config = dict(
    hidden_size=96,
    num_attention_heads=3,
    vocab_size=2048,
    norm_place='pre',
    qk_norm=False,
    learning_rate=0.00413,
    weight_decay=0.086,
    train_tokens=152900000,
)
Each number is 50 + 15 x the weight over its row's rms, rounded and kept within 0 to 99. Layers, rows and columns count from 0. The size before them is the row's rms in percent of the matrix's.

# layer 4 attention query, 96x96, rms 0.116, rows 83-95, columns 0-31
086:68 61 14 57 42 56 15 64 53 71 73 73 63 33 30 69 46 67 53 41 33 26 45 55 52 63 62 33 23 53 55 59
078:62 74 16 57 56 28 50 74 57 61 50 74 63 64 30 49 55 50 91 57 52 72 48 28 19 39 55 51 50 42 40 49
081:69 59 29 99 60 38 44 72 34 41 58 51 50 53 32 36 33 61 53 38 67 80 43 53 48 52 64 58 33 55 63 74
083:55 39 58 16 55 34 50 41 36 54 63 50 54 25 42 41 53 38 79 53 32 09 71 42 72 55 33 54 65 53 25 35
084:67 42 60 78 46 45 53 51 53 24 32 31 41 54 39 39 45 50 65 63 79 42 43 54 61 41 40 44 52 67 63 63
082:54 37 45 60 74 61 44 82 54 62 67 58 33 33 41 56 84 58 46 58 41 32 47 47 58 58 41 54 69 88 41 41
071:53 79 42 53 57 39 79 61 57 38 51 47 32 79 23 46 39 54 54 42 57 81 37 52 41 28 48 31 77 43 45 46
083:50 72 46 62 48 78 40 37 67 63 20 54 78 62 57 84 44 43 63 55 60 49 26 56 52 49 56 70 64 27 49 18
088:46 51 51 68 28 40 37 49 91 43 61 49 48 62 46 59 38 43 42 57 39 34 27 31 61 37 48 58 30 63 37 51
087:55 22 50 41 40 35 63 39 65 25 55 54 52 59 40 48 43 31 46 47 68 60 57 39 46 68 54 46 53 48 37 59
079:42 61 47 51 53 81 67 49 60 44 40 40 75 52 56 28 34 54 54 81 53 55 47 49 57 31 57 72 35 62 34 99
077:52 46 45 46 53 64 75 53 79 47 22 72 55 74 26 49 53 51 19 53 35 28 59 56 21 50 47 16 38 43 51 41
079:41 44 77 40 69 58 57 59 32 39 40 13 61 59 44 31 37 64 47 57 54 42 75 37 69 53 25 49 71 56 44 53
# layer 4 attention key, 96x96, rms 0.106, rows 83-95, columns 0-31
096:49 40 76 43 61 49 32 64 53 49 34 37 40 29 60 59 72 31 43 53 48 39 49 59 54 81 61 32 41 56 57 67
086:55 34 23 42 43 36 41 50 45 38 15 30 43 57 61 44 53 41 45 48 72 50 53 58 42 44 51 26 41 81 38 50
084:57 34 62 40 47 74 38 57 24 37 30 37 52 58 60 51 66 43 29 60 73 65 43 53 22 66 66 46 53 35 51 72
088:40 54 49 49 42 28 68 42 65 51 79 67 65 36 30 47 31 57 27 48 63 34 51 43 58 46 34 67 65 55 65 58
097:48 67 70 60 57 56 48 29 46 45 56 55 65 79 56 59 45 75 59 44 44 55 41 48 42 32 50 57 58 40 36 49
088:37 47 69 29 64 55 41 64 36 42 20 49 31 44 34 55 44 27 37 55 73 26 50 74 50 68 49 55 41 58 68 41
079:52 61 54 81 45 24 57 42 66 55 52 63 44 76 54 54 45 72 36 40 47 41 29 66 59 42 62 50 47 49 33 80
081:55 59 56 68 44 45 69 60 48 51 53 61 58 69 74 77 72 66 58 55 40 32 28 39 45 25 58 51 48 31 57 53
092:72 50 33 39 49 68 18 52 82 47 43 55 38 34 52 55 69 61 45 36 20 32 40 43 45 59 48 66 62 41 44 47
092:58 47 44 38 52 56 64 48 53 56 67 47 59 35 58 54 39 59 65 45 53 50 46 51 53 46 36 54 75 22 28 32
085:55 63 59 65 75 70 72 45 72 47 78 46 37 57 36 06 37 54 33 46 36 37 57 22 54 61 36 55 64 47 28 53
079:61 54 47 69 30 36 71 50 74 57 62 65 84 52 39 45 41 30 59 33 34 20 30 55 39 31 47 58 39 74 42 36
086:53 33 49 45 57 50 65 51 59 60 58 58 41 24 64 41 36 87 30 39 39 45 43 45 62 72 58 66 66 37 54 48
# layer 4 attention value, 96x96, rms 0.0828, rows 64-95, columns 0-31
098:64 34 67 45 69 40 54 42 40 59 61 51 45 71 80 56 40 50 66 49 43 06 52 41 25 65 66 44 27 64 48 48
084:52 74 43 37 52 43 48 42 47 50 57 72 65 49 35 57 51 46 44 72 44 60 40 40 53 55 33 31 66 67 38 66
083:38 54 48 29 55 33 62 57 70 19 55 28 67 56 67 57 64 42 54 28 24 79 57 38 52 59 59 47 32 48 62 61
094:55 52 55 61 36 71 55 65 63 42 66 31 33 62 67 68 36 34 65 50 53 53 41 35 66 49 47 48 57 29 24 33
099:45 50 50 43 18 28 51 74 57 43 34 44 58 59 49 36 50 45 68 34 35 62 67 17 69 53 53 31 38 45 68 56
093:46 64 46 66 27 75 47 70 30 55 38 38 37 35 34 56 46 63 79 59 44 76 42 55 47 45 33 57 49 34 34 59
078:63 38 61 48 41 81 49 55 68 34 39 65 25 31 40 66 61 63 33 53 79 62 19 72 23 60 46 54 43 61 34 56
096:55 73 40 36 31 47 56 53 57 61 63 78 07 63 50 39 49 53 47 37 45 25 59 43 66 66 73 48 43 51 43 46
096:42 39 60 30 22 54 43 56 44 62 68 49 57 41 57 40 78 55 57 58 41 55 31 40 57 55 48 49 69 48 47 65
092:53 75 47 51 14 44 32 62 43 84 48 31 53 38 38 47 49 48 34 40 52 56 47 56 65 34 60 38 56 50 70 47
101:62 68 37 68 47 51 56 47 15 54 69 66 59 44 38 68 29 25 46 58 65 44 59 45 15 49 71 64 49 34 56 69
110:43 24 48 47 81 61 51 43 50 45 46 33 65 30 54 19 70 51 52 47 68 43 66 47 48 38 46 58 55 65 96 55
095:40 43 58 60 38 71 47 77 52 49 40 63 47 57 52 05 63 50 59 31 53 62 65 44 33 42 98 71 75 45 68 79
095:31 65 59 34 74 55 32 53 45 46 44 43 77 47 67 58 49 52 68 35 22 54 31 34 49 45 37 51 46 84 38 24
094:39 42 56 59 27 70 53 71 53 35 54 47 43 35 59 66 50 63 48 41 62 41 60 46 41 48 58 30 54 31 61 46
093:55 42 43 36 81 75 30 65 63 41 52 45 60 60 43 51 38 39 66 52 56 30 51 40 69 53 41 68 50 33 38 48
101:65 47 62 64 66 59 53 67 66 62 21 61 27 50 50 25 45 33 44 32 72 25 24 84 42 52 34 54 34 62 37 46
100:71 65 53 49 45 61 50 65 63 64 18 55 82 51 51 61 42 32 43 57 41 39 53 51 70 58 42 43 32 69 92 61
096:33 66 36 64 31 52 72 59 52 50 50 71 30 67 35 38 60 42 34 49 48 61 51 31 45 55 71 51 69 29 59 49
095:49 52 47 32 78 38 68 58 77 56 60 63 49 56 47 38 76 43 51 55 43 36 52 29 56 30 43 50 26 71 31 44
083:69 55 40 39 49 52 68 63 51 56 91 54 50 59 77 60 29 48 42 62 63 43 46 65 25 73 46 56 54 64 50 39
108:50 40 31 42 85 72 41 25 61 45 58 63 38 48 66 37 53 33 50 56 67 46 52 31 60 69 62 64 38 30 43 31
088:74 40 49 29 77 04 43 17 45 51 70 63 78 57 37 51 48 49 55 51 56 46 54 64 35 29 43 40 39 61 49 57
093:37 39 52 36 38 70 38 48 71 26 31 42 24 51 58 48 38 59 44 32 62 57 41 53 65 43 36 40 32 33 45 56
103:50 73 41 40 43 82 41 41 45 45 49 79 50 51 63 86 45 63 52 70 51 34 58 53 19 54 45 53 54 71 23 42
091:40 37 66 53 81 38 35 65 51 31 41 46 59 56 43 67 28 46 67 29 31 69 38 21 61 46 64 54 37 52 85 62
098:38 42 65 30 68 63 36 37 81 42 52 54 59 44 59 52 69 57 51 63 48 33 35 35 62 62 56 47 50 67 44 49
095:78 69 57 57 65 41 55 27 51 61 59 29 78 42 51 75 27 59 46 62 36 48 38 84 67 72 47 54 33 35 29 22
090:71 69 45 39 33 67 48 47 27 39 48 73 66 65 28 62 65 58 34 44 56 54 82 57 46 41 45 59 38 72 63 68
108:48 62 41 54 38 45 60 62 62 76 72 31 45 31 32 41 63 44 45 69 35 25 20 49 75 28 47 60 71 57 58 66
087:49 73 64 50 44 60 42 77 61 47 36 26 69 54 43 58 65 43 52 31 57 94 63 62 59 60 45 67 65 63 49 36
100:41 14 71 13 33 27 45 67 87 36 26 47 39 48 68 46 59 63 57 49 43 21 50 42 49 46 57 27 31 60 69 61
# layer 4 attention output (transposed), 96x96, rms 0.0732, rows 64-95, columns 0-31
107:50 30 40 35 39 51 39 42 21 35 41 37 57 48 38 23 61 63 68 68 46 80 63 52 58 52 48 86 43 32 43 57
086:13 28 69 53 52 43 33 41 53 49 68 05 46 27 62 62 47 33 65 51 59 52 57 60 72 61 57 53 40 34 41 32
085:47 53 14 38 51 66 59 43 08 68 53 49 48 39 26 43 41 58 49 44 60 62 37 44 49 62 34 62 40 52 48 67
096:48 73 20 33 68 37 30 13 23 48 85 76 42 39 68 60 72 57 40 27 55 48 58 72 50 60 73 57 38 41 44 62
113:14 42 65 54 76 63 52 47 52 47 58 73 34 30 27 58 51 67 41 70 34 24 48 68 79 64 56 68 45 23 49 57
098:45 37 38 28 80 39 37 35 82 63 79 67 30 48 63 59 51 25 37 44 37 37 45 56 57 41 46 55 66 44 62 28
075:62 66 42 64 41 42 04 31 71 67 64 52 75 61 63 51 70 22 60 33 55 74 48 42 39 42 58 68 49 42 42 21
089:31 54 61 80 65 66 61 36 36 25 50 21 31 46 58 58 27 69 64 79 57 43 38 57 58 28 57 48 49 74 78 63
104:70 63 43 58 59 73 52 65 16 46 38 35 66 71 71 41 38 62 76 57 65 47 50 36 48 55 64 42 43 43 50 42
086:50 09 57 61 55 47 82 21 55 44 38 45 38 39 60 48 55 40 61 61 32 66 19 49 45 55 53 18 66 47 62 57
103:80 39 31 31 59 48 15 62 76 46 45 41 30 54 50 59 54 60 47 26 46 43 57 51 80 54 66 46 53 56 54 54
111:56 62 66 58 27 60 77 60 80 39 55 82 68 55 25 61 44 57 44 41 54 42 32 58 61 49 57 56 58 33 51 40
104:62 68 48 55 46 53 48 80 50 59 37 76 57 29 48 84 62 60 51 53 36 28 25 33 64 52 44 48 39 30 40 48
090:43 38 44 55 40 31 39 39 17 50 66 54 34 36 66 40 32 82 30 37 47 44 73 64 44 72 48 57 43 35 43 77
096:57 58 49 60 60 48 54 36 20 53 61 76 60 62 39 37 56 50 68 85 40 62 29 45 46 30 62 67 63 37 47 39
091:66 35 47 47 27 27 54 60 31 55 38 58 40 67 47 54 54 53 58 50 40 85 65 52 45 53 41 36 58 67 66 38
101:55 50 52 42 19 38 43 67 54 58 44 55 56 44 68 71 52 49 35 39 79 72 67 34 29 55 40 36 52 74 52 47
098:36 36 52 61 57 45 75 44 78 49 69 58 27 66 30 39 41 38 63 51 42 59 37 58 69 49 49 57 70 37 51 49
106:45 67 73 48 69 54 25 54 65 49 63 40 61 12 48 77 51 39 36 57 38 30 60 68 66 50 39 37 33 49 43 36
087:51 32 41 48 53 56 40 37 35 52 66 16 67 36 53 62 48 56 59 37 35 52 64 72 71 59 39 59 53 54 67 44
079:36 59 39 44 46 42 26 29 74 29 46 21 46 47 37 44 45 56 56 25 58 52 51 73 44 29 54 50 65 70 77 48
103:61 64 75 68 39 29 40 85 71 52 46 57 44 57 46 64 48 72 43 39 71 39 61 76 55 48 21 46 62 69 65 57
084:70 32 68 63 38 52 57 74 51 49 16 22 61 71 49 28 45 40 45 65 39 79 65 25 44 64 50 54 36 59 66 57
087:45 69 42 57 67 22 66 48 32 80 64 87 40 42 52 68 43 44 44 36 64 48 52 41 54 45 66 59 60 46 35 62
095:60 49 57 70 33 09 45 36 22 54 56 30 38 54 59 18 47 49 35 52 41 80 62 60 48 43 61 50 40 56 56 56
087:51 50 37 65 65 60 46 54 34 58 53 69 26 51 20 33 25 90 52 79 52 50 58 52 33 62 30 76 47 31 48 51
116:46 65 40 54 69 11 48 40 32 55 91 47 55 36 41 42 33 44 30 44 37 55 68 84 62 41 29 67 46 45 42 51
104:37 13 62 49 48 33 53 31 81 48 48 57 32 59 46 33 51 25 47 42 42 72 81 46 30 47 49 36 63 56 66 74
089:49 51 68 74 48 56 84 54 58 48 45 47 27 38 47 25 32 43 48 71 07 58 32 37 42 64 49 49 66 66 68 64
108:70 40 49 52 31 70 48 40 64 32 45 54 54 51 64 61 67 41 53 34 32 71 44 63 49 56 71 12 43 42 64 31
084:50 60 16 29 29 58 69 22 35 46 66 75 23 35 44 30 34 68 52 48 17 58 33 45 26 68 59 41 48 35 51 61
107:49 63 54 80 59 68 71 55 20 66 64 66 45 57 38 25 33 44 59 69 44 62 47 66 58 49 62 81 62 43 49 36
# layer 4 MLP up, 256x96, rms 0.113, rows 0-61, columns 0-31
098:46 52 34 49 32 42 42 54 77 77 42 90 57 56 38 15 80 47 47 56 36 46 38 21 09 65 76 45 34 61 59 62
112:45 58 68 53 56 77 51 59 42 50 59 63 46 42 32 49 53 47 59 39 34 51 63 54 55 48 47 78 21 43 48 60
087:26 39 49 39 56 73 63 40 42 90 38 42 61 62 71 39 44 69 50 47 69 34 39 32 50 54 68 82 59 40 47 38
118:62 72 46 39 37 56 33 25 24 45 44 53 15 27 45 57 32 76 55 47 48 61 74 60 45 69 52 68 55 78 30 59
098:40 66 32 37 70 71 37 73 34 41 60 59 75 48 33 35 50 56 55 18 49 51 64 21 21 71 69 44 47 60 38 44
085:40 65 41 37 47 67 41 56 64 41 59 75 69 37 50 52 53 44 50 46 47 25 52 37 68 37 55 72 61 20 47 61
107:56 63 55 26 41 41 53 41 38 53 51 49 57 32 88 53 57 64 27 32 39 76 50 57 31 59 51 58 29 48 26 25
097:78 39 46 35 44 44 45 52 28 41 53 61 52 65 53 49 57 58 61 42 63 76 61 25 81 52 56 56 54 62 54 42
099:43 56 70 57 57 45 56 56 56 47 47 42 40 40 52 14 56 46 76 48 45 59 39 22 47 36 49 39 32 57 58 51
096:44 58 23 33 45 53 47 49 61 60 42 88 28 56 47 45 43 45 74 68 41 34 53 60 33 51 27 70 58 40 49 34
098:41 54 49 56 66 42 24 67 29 57 22 70 45 35 59 51 67 67 91 38 26 38 35 66 82 60 29 46 46 86 41 41
105:33 58 60 71 45 45 42 78 37 52 55 60 42 47 62 25 78 52 45 45 46 58 32 33 57 54 72 63 58 65 54 50
081:50 26 45 45 29 45 33 39 61 40 66 17 42 29 42 48 65 52 41 47 55 70 58 16 53 49 55 51 56 45 51 45
090:62 42 36 55 25 52 62 74 72 73 59 81 49 37 30 35 41 48 74 20 54 71 69 51 78 32 53 55 29 47 33 48
089:52 29 58 51 42 23 37 45 56 63 41 30 20 48 60 34 75 52 59 27 56 51 38 38 63 63 59 72 65 67 28 42
054:73 44 19 60 30 29 54 65 61 48 40 59 62 64 53 43 49 67 64 40 40 51 41 01 55 48 57 50 53 42 39 53
101:42 54 48 26 35 33 24 83 49 60 69 36 48 56 46 31 77 77 78 48 38 43 56 29 53 64 37 39 43 76 64 31
112:52 66 54 41 32 31 36 52 73 64 61 43 46 16 40 24 58 49 80 38 17 24 63 54 42 50 51 60 72 22 50 46
098:47 49 36 46 43 53 43 54 34 45 64 73 60 64 53 42 49 36 49 27 39 43 92 06 45 56 72 50 45 38 46 32
101:55 54 46 53 39 40 29 59 37 58 79 49 47 08 53 52 42 41 32 44 38 62 65 37 35 75 77 41 66 49 86 42
118:60 62 56 16 64 57 25 58 44 57 40 49 39 25 69 32 71 63 66 24 58 61 68 57 45 58 25 50 38 84 64 51
110:63 22 29 46 64 32 37 56 51 55 83 46 65 35 63 71 43 78 47 45 54 75 58 31 28 58 66 77 43 38 36 35
111:49 63 30 32 36 63 05 39 45 50 64 60 42 29 60 54 51 42 35 53 39 47 61 49 56 58 64 60 27 69 62 50
104:33 75 49 59 45 48 38 53 36 48 40 31 07 37 49 21 63 41 64 36 25 63 32 49 52 68 64 57 36 57 52 20
104:37 19 30 42 47 47 19 47 73 67 57 31 59 43 61 46 59 60 55 54 33 78 38 35 55 41 39 58 59 54 67 34
096:44 43 47 00 38 37 46 77 55 60 31 76 33 56 61 29 49 63 72 40 52 47 59 44 67 54 48 55 49 43 36 76
073:53 49 48 55 74 85 53 42 47 42 60 72 78 37 43 62 67 75 29 35 60 67 47 44 79 52 55 55 27 23 50 64
090:53 49 48 35 62 48 31 47 56 71 45 52 55 71 53 80 39 55 37 26 65 19 24 44 75 64 32 73 50 65 77 25
081:40 53 18 46 64 46 43 39 80 45 67 73 53 45 53 65 54 46 42 53 47 19 47 39 35 50 48 40 37 47 38 38
114:67 10 31 36 23 22 53 62 33 44 42 62 52 57 36 39 39 58 27 57 45 60 49 18 44 58 46 48 36 45 69 49
107:40 45 41 50 55 67 54 60 51 55 41 51 58 59 37 26 45 65 38 57 61 46 49 00 67 44 52 70 43 51 76 30
101:52 35 32 47 33 39 49 66 50 60 72 69 43 49 51 69 29 60 64 52 38 51 41 18 74 60 55 56 36 50 57 42
114:58 71 44 28 83 60 25 37 29 40 75 76 50 28 47 47 51 55 31 35 32 33 45 61 50 75 46 59 37 35 53 48
100:45 35 34 29 73 34 49 61 33 60 70 59 47 37 44 42 22 40 40 54 53 37 52 29 65 60 40 80 47 29 58 61
099:30 56 36 59 55 54 31 54 75 43 40 56 35 47 44 37 61 53 65 52 31 32 38 24 51 43 39 48 17 83 43 20
122:45 54 37 35 68 36 20 50 37 45 68 25 42 34 78 33 67 36 41 49 34 29 77 39 32 44 49 80 59 57 37 35
096:53 31 63 57 28 22 49 66 68 64 62 54 44 34 22 50 41 78 57 63 25 41 38 58 75 46 55 60 49 69 35 90
090:57 54 42 42 36 52 29 56 52 43 82 38 23 48 54 20 44 51 46 33 51 38 62 42 59 46 77 73 47 65 53 36
116:41 50 58 36 24 53 54 39 44 34 62 69 31 40 58 47 20 48 53 46 30 53 37 32 61 68 27 55 11 28 52 39
111:51 55 44 32 39 63 50 55 49 48 77 53 55 45 49 32 63 47 56 56 51 41 80 51 51 55 14 82 49 39 40 72
095:63 32 26 63 61 08 42 52 10 50 59 43 65 24 72 47 51 58 52 17 60 39 49 56 41 50 39 68 59 57 55 35
112:63 87 41 19 50 70 36 38 40 50 41 49 51 47 56 39 34 50 42 41 40 55 58 40 70 54 41 66 37 42 56 33
111:67 31 29 46 57 43 47 65 63 53 66 48 65 46 44 37 79 57 39 41 61 46 40 36 61 48 61 46 39 59 74 59
118:62 52 32 27 77 56 55 61 46 56 67 64 38 16 43 65 63 72 49 58 49 37 29 49 47 52 73 50 45 32 39 30
093:92 46 57 31 55 44 33 67 46 51 50 53 59 40 27 63 26 35 54 49 47 41 61 57 27 40 51 76 17 68 69 74
094:51 54 28 47 57 43 48 57 35 73 51 60 66 59 43 48 32 85 39 51 42 68 43 46 46 35 44 47 61 72 64 76
106:59 49 47 65 19 50 62 54 70 38 61 52 60 64 32 69 54 62 54 65 70 57 44 42 49 70 65 41 57 60 65 19
101:67 58 54 60 39 52 54 73 49 39 75 53 36 48 35 45 58 64 55 54 39 33 46 75 56 55 71 52 58 38 56 63
103:46 59 31 57 46 56 57 46 46 56 54 65 35 54 54 66 52 58 44 62 20 35 93 51 54 56 49 34 60 33 35 41
111:42 48 24 42 55 69 28 40 44 42 59 54 64 49 75 55 34 36 57 59 29 62 44 34 68 61 37 60 20 50 58 07
091:52 44 44 48 61 23 35 23 08 75 56 43 46 44 77 43 36 77 60 32 56 61 31 62 45 77 46 56 48 80 43 51
132:47 35 59 33 57 41 32 21 55 40 57 57 23 36 43 43 48 54 45 52 27 55 57 45 47 75 66 46 46 52 48 50
104:55 60 57 42 17 40 28 46 49 47 68 45 66 43 53 51 77 47 59 68 36 52 54 25 57 70 52 54 18 59 59 39
096:60 37 49 55 54 52 50 32 70 48 61 53 47 54 43 45 52 16 40 55 38 54 40 13 44 65 28 55 63 52 45 46
110:63 39 39 44 64 78 42 65 31 49 51 50 37 41 65 49 51 58 40 37 54 21 49 20 53 63 80 70 61 35 62 33
084:46 67 29 27 38 63 44 64 51 43 43 36 44 44 51 22 70 61 62 51 40 52 27 22 21 65 58 57 51 40 67 44
118:38 33 52 46 71 44 46 65 42 63 53 71 34 17 42 52 38 80 36 48 46 67 35 28 63 42 57 63 45 75 55 27
096:39 52 43 09 35 43 48 31 67 57 73 82 24 22 46 37 32 58 43 50 57 83 82 49 52 28 68 71 29 46 39 44
099:33 46 17 50 49 45 19 30 46 50 62 55 69 49 58 33 44 31 48 29 38 46 74 24 48 39 79 56 45 34 42 45
119:37 55 58 04 74 67 42 71 45 54 60 58 35 51 40 47 63 63 40 46 56 19 49 49 60 60 66 85 50 53 61 47
103:62 65 71 20 60 29 42 75 49 72 46 53 42 24 63 36 44 54 48 33 51 72 48 54 55 46 45 65 37 80 69 71
081:40 71 36 64 20 38 42 25 63 50 48 51 47 42 48 24 83 65 67 40 49 69 36 40 33 61 71 57 42 58 57 35
# layer 4 MLP down (transposed), 256x96, rms 0.082, rows 0-61, columns 0-31
098:51 50 73 79 87 57 60 50 56 39 49 56 57 51 50 49 52 36 62 64 68 53 51 53 72 78 39 33 50 38 76 42
111:48 75 42 64 57 50 26 36 41 73 76 39 55 50 43 38 62 50 53 59 38 60 38 44 41 42 68 46 46 57 39 32
093:54 57 64 47 52 48 28 52 81 48 51 48 79 36 41 53 47 43 44 27 60 50 45 47 58 46 47 27 68 39 59 39
120:45 51 43 20 49 64 53 43 57 75 63 31 52 36 46 25 33 35 69 16 58 49 41 48 56 50 41 28 44 50 21 44
090:12 57 51 53 73 49 50 39 59 45 59 61 37 75 40 65 46 65 39 47 40 85 66 72 58 32 57 48 44 58 51 79
094:75 17 80 45 34 44 58 80 35 74 50 32 33 30 65 36 43 54 65 44 56 48 71 64 73 68 65 22 56 50 40 43
091:62 28 55 53 77 54 36 46 64 21 52 52 77 66 39 49 47 43 54 76 79 55 52 59 60 40 52 28 61 59 35 55
088:41 44 67 48 53 47 62 61 67 51 41 37 38 66 57 52 69 42 54 42 58 28 60 32 54 62 72 52 37 68 62 57
105:73 69 51 51 56 63 40 35 64 72 62 28 49 65 44 49 40 58 66 51 43 35 71 67 71 37 66 73 42 63 45 71
097:35 49 42 57 43 54 65 51 47 55 47 38 34 69 63 90 16 62 72 30 53 51 60 58 53 38 55 47 49 73 84 52
096:52 77 53 42 56 23 49 62 43 66 60 65 03 62 58 49 73 42 28 63 47 68 33 65 34 81 35 59 50 51 48 19
105:57 51 60 33 36 59 55 44 52 45 55 64 76 65 71 66 40 35 40 60 61 57 74 72 95 58 65 41 42 41 74 46
084:59 65 59 42 47 75 27 63 47 66 56 48 38 46 45 35 49 41 65 39 59 47 31 57 46 80 38 75 60 69 32 69
090:54 43 56 71 77 27 66 65 64 33 76 37 25 40 51 36 15 54 30 49 67 44 48 53 67 60 73 63 35 26 76 52
096:42 73 78 56 63 51 45 53 31 54 39 81 24 40 52 59 33 52 32 71 47 58 54 29 64 47 17 52 41 36 48 49
078:26 65 58 65 55 44 68 46 40 56 47 28 46 46 23 55 51 23 57 80 68 70 47 58 37 41 44 38 47 48 66 74
103:05 52 30 65 30 49 57 64 45 65 61 59 22 48 72 76 51 28 56 57 37 62 56 44 50 58 72 57 77 64 48 48
108:60 40 64 60 33 54 55 25 37 68 40 59 76 76 26 23 62 55 70 44 76 15 48 30 58 53 56 54 46 44 67 35
098:40 83 37 20 56 46 48 29 55 82 45 21 60 51 41 79 78 61 54 36 57 61 57 52 56 26 45 39 64 34 60 57
100:50 50 72 59 39 84 37 39 30 67 71 40 66 45 39 60 43 55 72 56 26 51 42 49 52 62 38 23 91 34 33 72
112:69 46 80 48 25 54 32 50 34 37 32 59 62 34 38 52 53 43 71 64 68 42 48 36 38 26 76 54 52 50 44 70
102:52 49 59 35 51 73 60 27 08 53 40 68 51 42 46 60 59 39 67 49 18 37 34 53 65 33 65 51 56 50 44 53
108:41 40 62 49 30 64 34 61 28 46 48 46 52 52 48 44 35 35 70 37 57 48 47 53 47 37 69 65 62 41 46 56
104:44 45 49 33 49 29 59 53 39 53 73 53 50 72 77 52 62 64 60 31 30 48 45 30 37 58 69 51 77 32 50 65
094:29 33 57 41 57 46 78 44 52 65 77 49 46 62 99 27 41 43 38 67 34 50 42 53 48 55 51 68 78 72 44 65
086:35 58 46 60 36 35 43 60 26 60 46 52 62 38 41 50 53 58 45 69 43 33 68 40 72 49 53 57 82 52 39 54
088:43 54 82 65 19 46 48 67 66 42 35 35 48 18 71 52 12 50 42 52 60 36 61 53 72 36 46 24 61 46 49 64
082:35 55 59 73 54 75 65 56 20 44 29 60 61 41 43 46 48 71 72 58 37 58 58 50 77 54 57 46 50 51 41 79
080:74 48 66 46 52 74 70 67 76 55 32 66 58 19 62 73 49 43 38 43 42 62 52 41 47 51 61 27 57 66 58 30
126:39 34 43 39 51 53 56 62 23 43 42 46 41 25 62 38 42 61 18 74 64 45 61 52 73 49 56 51 40 38 44 40
105:39 31 56 46 32 52 42 45 40 47 48 26 74 42 72 34 60 61 50 56 43 56 44 53 28 45 59 47 56 29 22 67
095:15 34 25 32 51 34 60 67 64 52 51 27 83 54 64 48 22 39 54 38 67 60 59 39 57 36 36 30 70 47 57 70
105:09 49 58 71 38 65 69 71 35 32 61 46 68 25 49 47 41 49 60 30 67 48 42 65 58 44 32 48 55 47 69 31
102:00 21 47 28 53 53 31 61 45 34 45 53 43 54 46 47 23 52 45 71 31 58 33 26 58 60 42 50 57 56 39 62
098:00 49 47 87 40 70 44 58 68 45 40 56 27 68 33 85 62 41 44 61 19 79 64 49 74 59 50 45 80 50 45 69
109:42 47 38 45 36 60 38 38 48 49 82 73 45 81 68 60 37 43 70 41 27 55 43 49 64 81 62 38 57 55 78 36
097:47 38 52 51 48 68 42 62 44 68 57 49 31 51 54 53 33 66 46 54 51 60 29 63 54 60 33 33 70 35 54 50
087:26 47 44 51 65 79 42 41 33 51 64 50 56 50 32 72 37 38 67 23 37 69 46 23 62 49 51 34 59 40 51 70
110:30 77 28 65 54 32 48 63 35 28 45 53 32 66 50 29 65 45 34 70 58 46 61 31 67 40 79 71 40 55 51 87
100:56 37 71 18 38 30 54 50 41 56 51 48 63 63 39 67 61 52 52 75 74 38 31 44 43 65 47 46 30 35 62 39
095:52 49 53 56 52 67 63 54 57 63 57 84 37 33 15 89 53 53 46 54 77 71 13 44 37 48 32 33 46 72 53 44
119:55 51 31 73 69 66 54 34 46 28 09 45 44 40 59 44 80 65 47 46 74 29 56 19 70 27 37 57 62 38 55 57
109:55 47 44 35 36 64 35 57 50 55 54 34 68 37 43 31 52 60 26 54 47 43 55 56 20 49 54 48 26 67 49 39
111:43 23 18 54 38 41 58 51 34 43 55 63 56 61 33 56 46 64 35 55 79 52 67 69 48 50 56 49 50 37 47 57
098:25 38 64 62 52 38 58 38 50 64 59 03 45 33 66 29 54 64 57 56 43 34 42 67 56 57 33 63 55 42 58 70
093:53 39 48 76 51 44 69 28 42 57 63 52 39 66 53 53 64 45 61 67 36 80 90 46 60 32 42 39 66 80 65 24
114:35 43 44 53 39 57 52 29 64 64 81 46 82 50 58 74 51 37 62 46 24 46 46 69 77 31 39 70 54 62 63 32
091:43 58 30 25 71 81 52 59 29 57 37 32 21 58 41 50 53 46 38 53 27 60 65 50 49 55 26 27 41 43 47 67
091:11 43 47 75 45 49 47 33 51 84 43 55 38 37 61 61 86 53 37 54 39 42 28 65 25 32 44 26 48 57 81 43
110:46 55 47 61 55 27 38 66 42 53 44 56 60 49 21 63 40 34 45 56 65 42 42 56 53 32 70 76 73 32 56 56
091:60 47 56 20 36 67 73 99 29 45 64 57 42 44 35 40 22 39 48 26 38 47 68 39 25 79 50 44 71 46 23 62
141:65 49 49 39 55 42 19 45 38 50 55 44 53 46 67 60 36 61 59 33 49 35 61 39 32 61 58 79 21 42 44 76
098:49 78 24 51 57 70 65 52 51 39 23 55 47 40 61 53 42 38 52 71 50 43 50 47 47 65 55 21 39 78 77 50
093:62 53 33 46 41 45 99 24 40 58 52 60 36 53 39 64 51 53 42 78 60 54 33 79 67 56 26 35 36 47 74 60
109:39 31 67 60 22 50 60 51 75 55 35 37 58 58 33 41 62 43 44 63 78 29 64 61 41 62 56 64 19 39 46 82
092:44 80 80 72 47 26 67 59 54 46 63 56 41 58 51 56 60 31 33 25 40 32 40 77 45 59 29 47 51 61 52 64
120:23 71 49 38 38 63 47 66 61 57 51 62 62 59 42 52 60 61 54 60 75 35 67 44 46 63 31 41 66 41 67 55
099:33 51 52 25 58 64 39 26 64 60 27 67 11 47 68 54 41 57 63 67 58 45 60 40 53 33 31 48 66 33 43 30
101:39 31 70 66 61 48 52 58 44 56 24 43 45 42 31 35 71 48 51 33 63 78 50 63 55 61 66 60 80 50 67 50
120:49 17 54 46 47 48 55 69 55 55 23 77 85 71 65 66 37 59 43 42 31 61 10 55 65 43 30 19 29 63 57 70
089:64 48 48 34 39 68 47 44 45 32 55 43 73 44 39 48 48 70 33 60 63 37 58 21 61 62 44 66 65 34 52 57
081:37 55 71 45 93 47 50 64 43 46 57 27 61 87 51 43 49 44 58 59 73 58 53 73 53 57 39 34 38 72 55 52